Weights of a small GPT-style language model, trained from scratch on English Wikipedia: 2 heads of 32 (1 for keys and values).
Each number is 128 + 32 x the weight over its row's rms, rounded and kept within 0 to 255. Layers, rows and columns count from 0. Numbers have three digits each. The size before them is the row's rms in percent of the matrix's.

# layer 7 MLP up, 192x64, rms 0.0833, rows 21-120, columns 0-63
099:134153114134138056104123102081158115153132089140165109122107064223162171126097163152070105065147114137118137090111073138153136180175106143128130165096140126177184092114117121120152129133106153
097:121156132115158089142135092109169124134115086176082148109128079075156135100126130131088085093124161146157145179102076094071156124117136134125102149181160083210164135081152099159088096091169153
096:138136062130177179109146154142120138135114087098118143146073153191186127110128072098145103145163073199113124129092089133137137148148080132145127153143152098161093095146097071090184143163122169
102:105136149080105117140141140052067217137152161146129119118098151111122070118153133150052146136113164138126105189088127140144144105162113115104119086164100152163106166128162101151058085112106148
091:099134161150168135126121151147058165065107112111192168124188116147134151088123118147155140131172138102116078167124179110101110098058136160132156131145074124157193108132118109101096158116120201
099:091090157130159138147138088172138116137094109144091107017178120110120088118155149075110096134197174146070134149142077118096172156130151097130110136127124132108120096155093170122117116098089072
097:085127102106193122111118080121138121160156148095160163102078117115087093076155123089135099151093156129067115105118182109107148175175147087132156115086116152164094163163077097190144138068131106
096:112191101160135119155118120144068177144071110185151084126048135184118129125062072124172108116141156092139089106130156168133127124113141107129164132122071144163132169127123141172161110135073161
097:175158155112086172102126073117124095092146165097132170086117122102135103112122130111120160152105147172102077168142086130187195115131119107128088158106106092162129098118140065138223094085121120
107:100131126133094118119114157075120160088199115152131156152082143099094094094110122144087215133121183125121152190082198157155124116092127098154160146128146107145189154119179155132115111159089094
103:120139152197064133163112148127127132148136196139108082146137085159119140150162106147093165082066121118128103167171132128129147060106095092141098153126155148133167114081157156157060126148128056
084:160063098154130143133112148098138172100138101116139171093146123085135144114071127160150204103128120143097161154119160144173048121082132119111103163171105167098133106117133125174121080123216164
088:067128160135105126147122116129146088156157118137124146201091139108103076086149136130104156204121153144106132135102162091103067101149098049132136118128105108104150165096130162152189062138141069
102:164056100155095128094156128220108135140146138137115118101069123155132108142081127120189104148124133108131167131110183157115145144116146098133129095133142124112058129179124200055133087100089144
100:128127104059208084149117147140083153122081132131136184184136130049097133137072123077126137105112175135105099118146138152144087093162142111134150116147096203144155166114108087128121079123116160
100:077115169163176111150146156143102140085112113134134091128114070187137141138132133127125145089149120083137134078147088088137124065062111162103118056118174191149139085113184110152069122148128107
103:097133177097067151133112110098141107144162146107152133086141075093141141077158202078102125212124178118128146096159150162125137121146162141138116112071152092115168117131176126136119116100094049
103:069122134123151144134123166136077090132147117065128185130148132152149113146158114150112112118070110128073101187112146110074102057131113174131117162119075130087161137085085200092090091154123137
098:081133034156071106117128077151125078183044112124092165095114140155133128152181176158138149144099133148086129133139065103122114132117132129104141161128098084133093133129172159155152116174104150
101:102150121075128105145113098132145167090178152146065069142152132106131132113168122108038076124141127160093098136098161167161134222132157137171159124135199127125114143144102116086158121106107141
091:061133070117092179103137118123129113152107081151137176096177093083163120148140152049158156107086167103196134128081076108143130129112149090117175114144104064150125135108156123131076121129154133
101:148082184121150131115122077110123125116148118100126175131098118111096086134061074118113105170103135069132096156139187174177155093151153144137111117160043134073159105117115087118135142057145116
103:100109141151200094094124108180142136123127070054133132113154138112110087058094161088148088089155110158120119154127145159157081115070165153103167151105138120135148151156190111166130111122161067
102:203188118103151092140100074077123124145138155105116101093113154119179114110168161100130097140145151173139083139104115125165134200087115113196068136110124121175142136104172126131182091094156111
098:097101114082100135098171106140052078140112134098110125115123138163116147127087158114111166122153135162146096160142107160109099119083061065109102065152119089071163147172102078089102086125166107
116:178111051150100118173184145185134097087138153167171117104141108127171115130167130134117118087175142165147104150144095138172129109162132090097126105153136123155136205107123113048105173180107141
104:113187148105117135163125102112162099161167164135086054123100097175148177139108092156163140073084081112167090141193079139096106189124121117092123144128130140177132100165180160113148132136093131
091:136199130141148143135122119217146157092161172123115119166157097130070179107108120148146135072127165124093119093117106121102105160170155121114123094146177111128138092124170192091136074086197139
106:174153124102125122093087075130154161134074060050116105109094159094136160134083112122124156090186127151171139189056142142094147113090166092149132154112115110160125128115124094099097110120167085
101:149091121118124168106158151130174144193115122110147077166141179132112154067204124171153147135211123152135148089150102113105171125137100133127134180097116121113133168166152075188151118127187130
097:093097094101151080138113129065161162119177109128083056070113132174125146150141181157111155120082126143113124155122212146137142163197148137093105120139117187131183139109134107149181137133124114
090:184145151111086153156116087094137191170107163125171107148133153111142118195153160136119135188079129133171116119110141097160130119113111189145187129078107086167141118139078111076192104125155160
106:112160131133126145128126165093145137156152152064095137109185140088154128067165111180131068146083171135102081147188067075164145150131117069110170147144127083149150146181111079143114115118154126
099:158152097078189084123163155101129191155119106098141109146136151134086136105175163119166119201167135137170143136159156139120111106212129135160092172187136161159128152122162132087194119116115146
092:116088150066147095168121127146145147159114095116159087082130083123114043108118119094178067113143092101098129095118151146129166104072081125121126151092108105128060151136134165159125149113203169
088:173134112104121159170167136112143126148147210118099125114112150166134102150162160100194088174125145137108138143132103128139100125120089091100159133130111110106114108172237170152137100207100167
103:102113109071122156122124114092167096176142083099156072136119111143090135104160126116030082177107119088149039090136135123131142101180165060142116139130151122063137136118125133129141154118140106
102:137180168098114154088086118121092156176099148096091081156134161126114096092063082116122160183140195166107138160121122098116115154087139133107184138093164115140040083128116096149129143109118153
097:161136145139167069067170111104102121131193164152153104112188184147146167085136131120123130143106113134063138129213075109093154101157142122104099121196105160123122150145135072103125120136157105
098:139100136196125120110137199091098132112148144152171071117152098150048126119083164098149150146189078071140148119119099143064146130099121202142123162129150118111135150124164107131084164111143098
096:119109135145133119208149093106093106139123069121145179132136086117119201153202123134071111115143130143128060083130120186137104152149132127162121160163142147160210112160172117136102156162114144
093:121114138150105148078146074125111152165140133142128107141110171123161174119064153141144126055066123180174101150164116080136138128153115143116181154136141220163131122088110166075122178102136096
114:151096077078133126083107117108120127159172126158160143146190142109132141085100075096150123165133056160104089072128166123077145154140092129125140106156129110099133148090135090164210171117107183
095:156161141157083123117137103114166153148164167072102077137184132201125142111115142060117092138085170080081097096136086130144181156147109113115157128138094091111091082129131132157108109108197167
099:131100155130133137116129118120125019115115140057121072148110136135163107157140190120195160113131155101091091145115084111184096120144111112120138152092180155130131110120106227153125129101108123
104:097125167141139108118102153145049138154083165071130128138125133144160059103126173107085138118136128114110115215126129045088136153101092134143189167094158126156135127122107114178174110172129124
101:132090194180104172120137165116102132163222109140102075118138123166117130136098099104135082146156131176126156155098097130109088128139208166126129169120108140204105171116111112132105171097145118
093:073092152086124148086172099101146156126156127126104121121098110176127172130166097114095054143136155111118106151143079091102129153065085103092143097206095117109121143135166200100133165086131156
102:128132107095108100128146074042097151147116134154143112098144116124201154111114046180173116100153191123164121160118145130137148120156148096097083128145087136186085129168088099133145097114175099
112:170132108152095123117118186125181111138115136107141112161092109098129143138086199130098089058070113130143105158050111120072145180140122137128136084130148095208133108097140141185077126110123123
108:106110125202076140143109078100141135077182130133156108123123086104116107166144124102129139095205216164128185171081171126074181145108105136112099160101146140104120118125163152161122129098124127
092:150133121100093096115216088155125112129110122107074120154090084104143159169124054181097092115140206101139103160123067152091108131110100110138160144117136047122146135146132156105076132118134121
107:135184192161139139128115125086126177099094106189133163125146097130088129154160098185173136110124110163123111168134116116157113152084137089107145171147124137209076148069130164132209114123104144
103:073162147103139115098158129061122090115084130105139165131103134100089177157186073131117116089146122131153119114137106136148136095123141095129124133160080102162134148096135086061118190138238139
094:113180137125103161104072138100119149179124070084102173132072105154173111135135131109098171176148111128151116107095122137104092188167167143161116130151162062111166058096146104106170157100108092
095:113088133115098162100097097137148125060108125106089143104114057185096119191180125127161146104157101166182152153129097158070109122114138153099111112154146082112200155123082142127147167164175117
101:161075129129132109079126100063136141198119122149112120131118095119121104075106150097054111125083146098155192065135119145143180103110063131109140099132172102107068159158154147139093174148124137
099:136149146091160149203135123129082099094152118154206155133147084063127088156192073122115142149143167153139089114172139082134100109116078150151162172131131136177111125104054113134139126143142158
099:143122139129134164094108109111113092175115182152090086130141101114156107083116100157152035121142178094106126156125101127046107122129122066153110152189132213121110124152152162118119100083147120
093:145149151116098133162070105082145191117201139097131150128099136127162059112147116081134118140061117152149130117206122129086188121118117146095097081176114100120076135130160116098113115188140109
091:102135149102212144159117157093151181146105116106120135136115176177105152132083115163150106132151083158123157148198126158203130112124150131144077119110099082168079130084118085140148098197137104
095:166152212124180176141065089117111149099172079099109112125147158117114103130148111162163168182141141161131078068145127174116164154106172146141131175118094118127107121139163172202133126145140118
111:034136098112100131157166142155147120174102108197143165132116138129072154161117151186122131137075108126194092093147094183156129112130154159142118186104119146165080167146147102131118149102178132
091:147166150163163153137139130145169136100114156147169143124174106140144095093128148195144088115119178112103172120102088136119122126057096171129207062177118144137089112107102107068123136186086117
099:113132180133095145099144144139174149127132151136125163151121123101127093158087093130099137179157110130145085097064158151139146063097139104098151084061144176134180132099120102178070172199152159
097:119118146141136092093109117115177123176139187167148118130149135112142078126138084180087167154069127115123107161073174139127119119154114121121131102173088122142171155112175178149086134226080164
100:126134150074150043126138080149167153130162088157114128167142114117053122141149121160114136089112097175192159140115143109122083151111188125122125106121073129145207129132133167106150075082153148
115:132134154072115104093162108148129139157136076086173127137156101111132151154161162150115185165136128178131102177163168150191131128163185162120116161161116126128154090092119078118061111202175131
083:163150194191107090131073104131122125119147166126130156105114148096094213178127076159129178173092115145142158134117115100107172130091092116140125167099179187109104075111151080107112141141121110
099:090158087126145078126176151154120143082118136118101193130135061092123131132118161127143105112105120134108166078175134206165109123110134068103171171170112131123091156114099206124081149145132087
106:051101090148119136178118111109168100148105156163114130152121176140051185162104128100104175128102132130079110112186131130072155168128161147165125119098115093107119080063108089110129097132079111
105:078077130114121127154124199102080077134135152158092164146077129169152090096169090103157171147106130120116178169166119111120200135117132049136126179126170137139169153159132132100107103130081138
093:095172122098167127105113182114088197068136169146084201158138120096143099106151144105156168174110152137098156126094170123109086052078126148120136108126116099123143201127106124125135126161174119
098:153086143153125115126139181116120112190127118160133154104103137145162141149186143147206151065126133137132156086183155152108141110096116137119103137123151042169168103129123124204193114074144133
098:129146177155133102110101133132081124146129096125104086132225169125129116120139097155221127122205179111149114096134211157158171105152124107130150121125085109101145096109117126120073134144143093
089:089132151166149123121132109159153102163175148142122164172136140144128116091083133132120104174032075113162086111098161110129104113147071138156050083148149160130132109180148175081096153141155090
101:145097122203109121081118106135126116161141097165120147144200073139186117135140202142092102148106114158158112168080167104183112096163110128118160070118088083122185162115139083130111114125102116
090:190192130072112087187144149109128087137135159149102138071144137151147101178138160112164149118133158155157122167155102236145148158076175143109149134151100084125150117150111129148121074118129105
101:107097125161136091140119081140142174177090140114074184119102129109086091150162119165150156120131076159087103168136150152121107122134047143123155124182083157154154067113146141190151070089122111
107:180145130097083142127126161182141205157107101131120183195093150122135149107147120158156180093099147127106138073137140170141128121104118076103176115166148107047130148139112202118105153137114159
091:155163146126150166151191130078110101140109132176166110113123176171100154095158099135178155052082155127111139142125099131162138135155127152126074102198123142097102136149108106111155126036156173
113:171125140175143135136127078114120151123071137068119136135137161227142147070116141148112099128164157130161164117143146156105120172163088123140078135148123090072146072099122166099112193175166143
105:098148190180057149151166119120125140149118188155143116128089139145109123191171121161099121114074095139121067116173061149113094088143179135131115088116175136118144158155176160100103174137134138
113:121155114166077176136142149099178119128061121141119093136057107107138095099140159128119143162119086143122112084084131129138065094194182115104133168154172131111169134134071133174180146184122111
090:098131163194141169139121139088089117141122138148175123085105142136055098140195163113139161083136121098148088118155141080155109126118146065138078148109129111144133170148095052060113119126140078
108:184167083118083121110087140092183133142140111139068152128100073160154131154058171087110143170074089128134128134113070119116082169114156113145142076108141120071088111111126123120119104197109135
091:116110100186070107157173079096177089099115143167157077068120110160132100116161120081128117114076118110185158099066128099078131167150155116126116111129117076103156157153162141083125166124118172
095:128141091110175177132087101113148103177110200160102081108162197133111190071157140097116122133093147128125139111121160168070099170117153077130169118053123152117123110135159145114153132109086159
099:134219187147125135135140129058135178146148149196112147133165101111143082129126090110105125099135118176114164129110090136144157054116142134111164059128160158121114126123193175141144107083153147
097:146105166175139125128124143042157115076138139123145156113163089150140102137109114088174109112108161192226168147122061144104174085129095117162155130135180110154119079106119107150148136125162120
091:140186185111135143162072137125129077132101138102133116077177086160119134124127118105148112137153161130155114137123140086163138132160075094151139113095153146072167128209086125092126212183168134
093:123086126148130137085122129177105068162163166087102169088095069112103132079110194065156134111155202094101087079106117084121123157146138134171125118108177135094133132108155094110094130124159098
097:111142105097184085164135183143151117154102120148127149132112112130082141101139127089154147142155108084146170139206170109222133154118184105119165141108101088181171151130123112151113171178081157
081:041105106167160095095058138122108139142081092150094119133154132078195129117117155121123143138153148149158146137138179158150086156161155184114151114090171175090185158144129148139126171163084118
098:128135149174171144107073125201134112075150121122096107094119122085147086109097179106128164116169159213169168077088147119160067113093089105100178126072115147106115131124152143143126135098120136
093:126117094114179109168177133175136163175156118061140089138133136167187150082131153044116156173123100143105119055116125163150097179152121120083152172087094097159156105096108124148125116143125127
113:129139088161149164181072135097175159092144093140176088093127179181118178184133142103103093104132188109097119103141164124176182181139179135096119078132138123162154126144102101137144112105143170
102:184139114173068144122140160095103118093113166215124116098082124102191117172130147155108117111115119058137088173128092122114156110184100109130136135156142191120115112061156167144136088115153121
113:096118154121168106157211129124109114120169132170202131082118101144124093150178117119106186139125163138118178165146168112153180100117102177144136115111103101179138165124086079111180157161078137
098:094073174103167102082141079055129104136140099151069168132179111138137183098145116136087142108145133034137161151149114111110102068144129165113075148131160141122126150155126078128098122109106096